Each number is 128 + 24 x the weight over the matrix's rms, rounded and kept within 0 to 255. Layers, rows and columns count from 0. Numbers have three digits each.

# layer 3 attention output (transposed), 64x64, rms 0.834, rows 14-31, columns 32-63
134146163111130115119122129134120158135132123121139129118112139118123154118157127141120119136125
110138120127121125171123137125106116129127144122156129134113139143114126178131116138135140104108
114105125133148118092103118139132155138125136130145129126151126155131137112174144128129124095139
123119132116138145128119117123130151125106100144121154095139119092153142099129116159139126120120
135147092105124168117135116112154107139137144142136136125121126087141119117116108128114168118144
109106137143145119118133121135120132126144096122143147143119129105161100138106114140118129146104
126139146145119128101142122124101147103130126117116120151132120132121128117135130138109119126147
097121152142148113119134128112119137127134120144136132142145107140119128101141122157129111132121
133138120150131121126124130138109137135124112151110113145139100147131133133138146156129137126118
146129128120127136159161130122109103115106124111109135131094119134123115120130151132121143135126
126139133115129143133137123130144148114142113144140128115149118092131143090132107144114122138126
121128152154119077095127135146148160147124119109149109138116103119143128132153147147139126083158
144146143125124132129128123132104132140118129118137114130117124099132134124114130118131143150130
143136124117119133138130129140127149092116142130154150141136143065131139115095136116123143113109
112130143123147126117130112143126127138117133138131143114125133153140139098128116127137158122131
161116118135118149097115132135124139140148122121106095141154125140134119128115101152113135106119
141140120132162126140142117121142121107137131118123142127111128076128118140123138127106126144124
147130101101148113149139135119130119121135129112139133125127143163111130159134140126112106140102
# layer 3 attention value, 64x64, rms 0.366, rows 15-31, columns 32-63
165130102124123127113135101077138148173141144150088161133104099132153099152130149142101092151147
121127125124146087132150113126163120126139107115130134137105141106122084162089110167103134135128
136126121196148129127121127097131126106178144067122157135132147143074080138120067146154146174131
114144137105138110092115128157155108139135105095135130129133142131127163124117079157133126150131
115151140147093129118151140144161137114131138170114128134134108131116151107107131128145134140074
120102133116145153101101153122156145126122110138139120134156113101131136125105140123157128131098
094130126151132142087119148118133125116100139143106122107091175117149081130125131103156166152114
137110125152086115137141150134143145122136141126130138161127136110094087114145140121132126108126
167124116105124122106077139117138126122156120163112122110123129142117143154110110133140105153105
132133115150087088092138126131113089109097124109148103117124173128160114128122126128153117138133
149139129130130153151110092113084137096108111145098123095100153106088103155131139144134129110127
152142112134113127147103142106127129130149130106124102123135144154139145130134102102113067081149
134129095120158109127118089116125125148112100121101126099159141157137112146158123157131094152174
116117115142166130123130134092125132099147125169107129116111104102125110142149152137111142146143
132180133144121111126183120073175123140122144104202126119134133126096097118142129153141121120120
111146156143123161126139127120141112159133142118119129104148116153127109127129095125183121073155
133123126158113096181125149120122127142139122128109127132124116146112113151104127093111127069140
# layer 3 attention query, 64x64, rms 0.359, rows 32-55, columns 32-63
152121133114156144134104123135122126118119106111135116126111155134101133149142142111143137149134
127140128137131117133123139136122135109125138115131129127118119141120128140143139105135118127139
156135111129138133125109148127119121128129121127118131132134134130139131117126138158123148150128
109126145097132106142148107111133128138127131126123148133121122147141126134103113137110112100102
119133115123107118151149130092134119145111147132141133147114117116132124122126111144132110118127
124140111113114133141140120111115109138128135137129128136123114134126120120110120159117118111100
074131141123115120134142113101129148136135156129128155116139117113116129124132125129096083102101
122123137115135140136136134117144115128129136140126139120134122126122131134121123133132130123125
107126134135148118130140129139117122135124142130133126128152125137138138133131121107130121123116
122137139124141127128125118131125125126117118122128125150119152127115116153152116133134131130130
141116120118116107127129128142147144133142131132145129139134115117128127125114130123117116129132
097144139154158134100135117100123126114137114126144122138120146146126137134108120106127139106105
137123127124111142135119144128140136150128143139112121124149121110126142120146138107127139128130
172103105124120162137121125145121124139127116127122120121147149121122115123126126140136148121144
119113132123099124124117133137126138162121134133119138100131129130155119118114130133147143130129
124113126104141121134129143137126132133147139112124126132114118136109131145129146132123123113107
129126155148162120119131116133140123096125103121132102143117140141110120141142108111127124135136
104111126113125101138151117110138130126136145125134132140137117123116124119123137133127125087133
097127130130139116128118115119135141127132134131120141142122114116139127114132127126112121122121
134122126129111152144133116121151117122125118132129125136124113101126107141134113126135126141155
128123130126122129110118110124124142109122130129128129117144117138121135129142127105130122138129
112138130113121120125126124103126136129136141131132140138136122132114136107128120132126127112123
127129113121121132128129130144112130145150131127115146129138132109130120138138153129118115123120
111142147134146114121136124112135137090097124122132122149125142136089138139125129108129119110106
# layer 3 attention key, 64x64, rms 0.324, rows 32-55, columns 32-63
120129131127080133118126133138120130136146128114125126123149135108147129151143152139107151125134
126111138130118113122132116118144132143129122133135123135114133127123136145123120132114142118122
131114122132116117130126119138116133134137142136124137115140121124132125137119113128132131139135
145147112149152134103127122117130132122114086130134108140102124133106129137128123125129138132104
132141141152155121100130105137151133114098100138141128140126121113100145130125133116118102128128
127134133143150128124109124141146138120115112132124128127120111112125132121131131135135131144141
136137126127164131126127118132144119112113110136123115146108117131115132116117131127144127125136
134131137116126114126131125145118139135140135113129131127102126131140124132134135117118118131112
141115132120119117140121119114147138132133117132126126143107107128138130136122126125136123128121
123121130110127145128124131143118120126144125116128127105127144124129124131119143125120151144119
120145133144150140128134124113126112115124118141120122126120138141129120117129117128131118124114
121131137117114124132111121124122129127118117117146121134128151099124151144141140127117133130128
123127125138125124149136130131129131114138139116123140113121123134133122120111124141129104143134
119131139132122117135136147128128120123131149124127136115125125119149125112124130124119126149125
142133116126133132125157149116124118129128143119135132137136122147114125130129127130129119120135
101138132134125128132118127120136121125129118135125120131140137140145111127125109116146123142119
111112128119107128133113117113116143149137117126127126132121158117139142142142147130117150115124
119141130137155142116117124115129120112118106147127121134118135126111126121111118119121118147120
123131127131139127139129127133139113120118117140115131114129133118109132128109128124142110128125
131131135129131111128132123160127122128115146138142141135114132144122133112130132139108107118106
136130128130136143125129138109121112132144118128122115125113116132121119130118115147125149117138
127126128143140144117123104139142123129116105123139124129133131121116141139117116135129124126114
120129119114123119157136144129133122126123148124119122105137107122148121106111117110133143153132
104127143136134134104119083123122150125129105131140117133115160103116143156135128131117150131128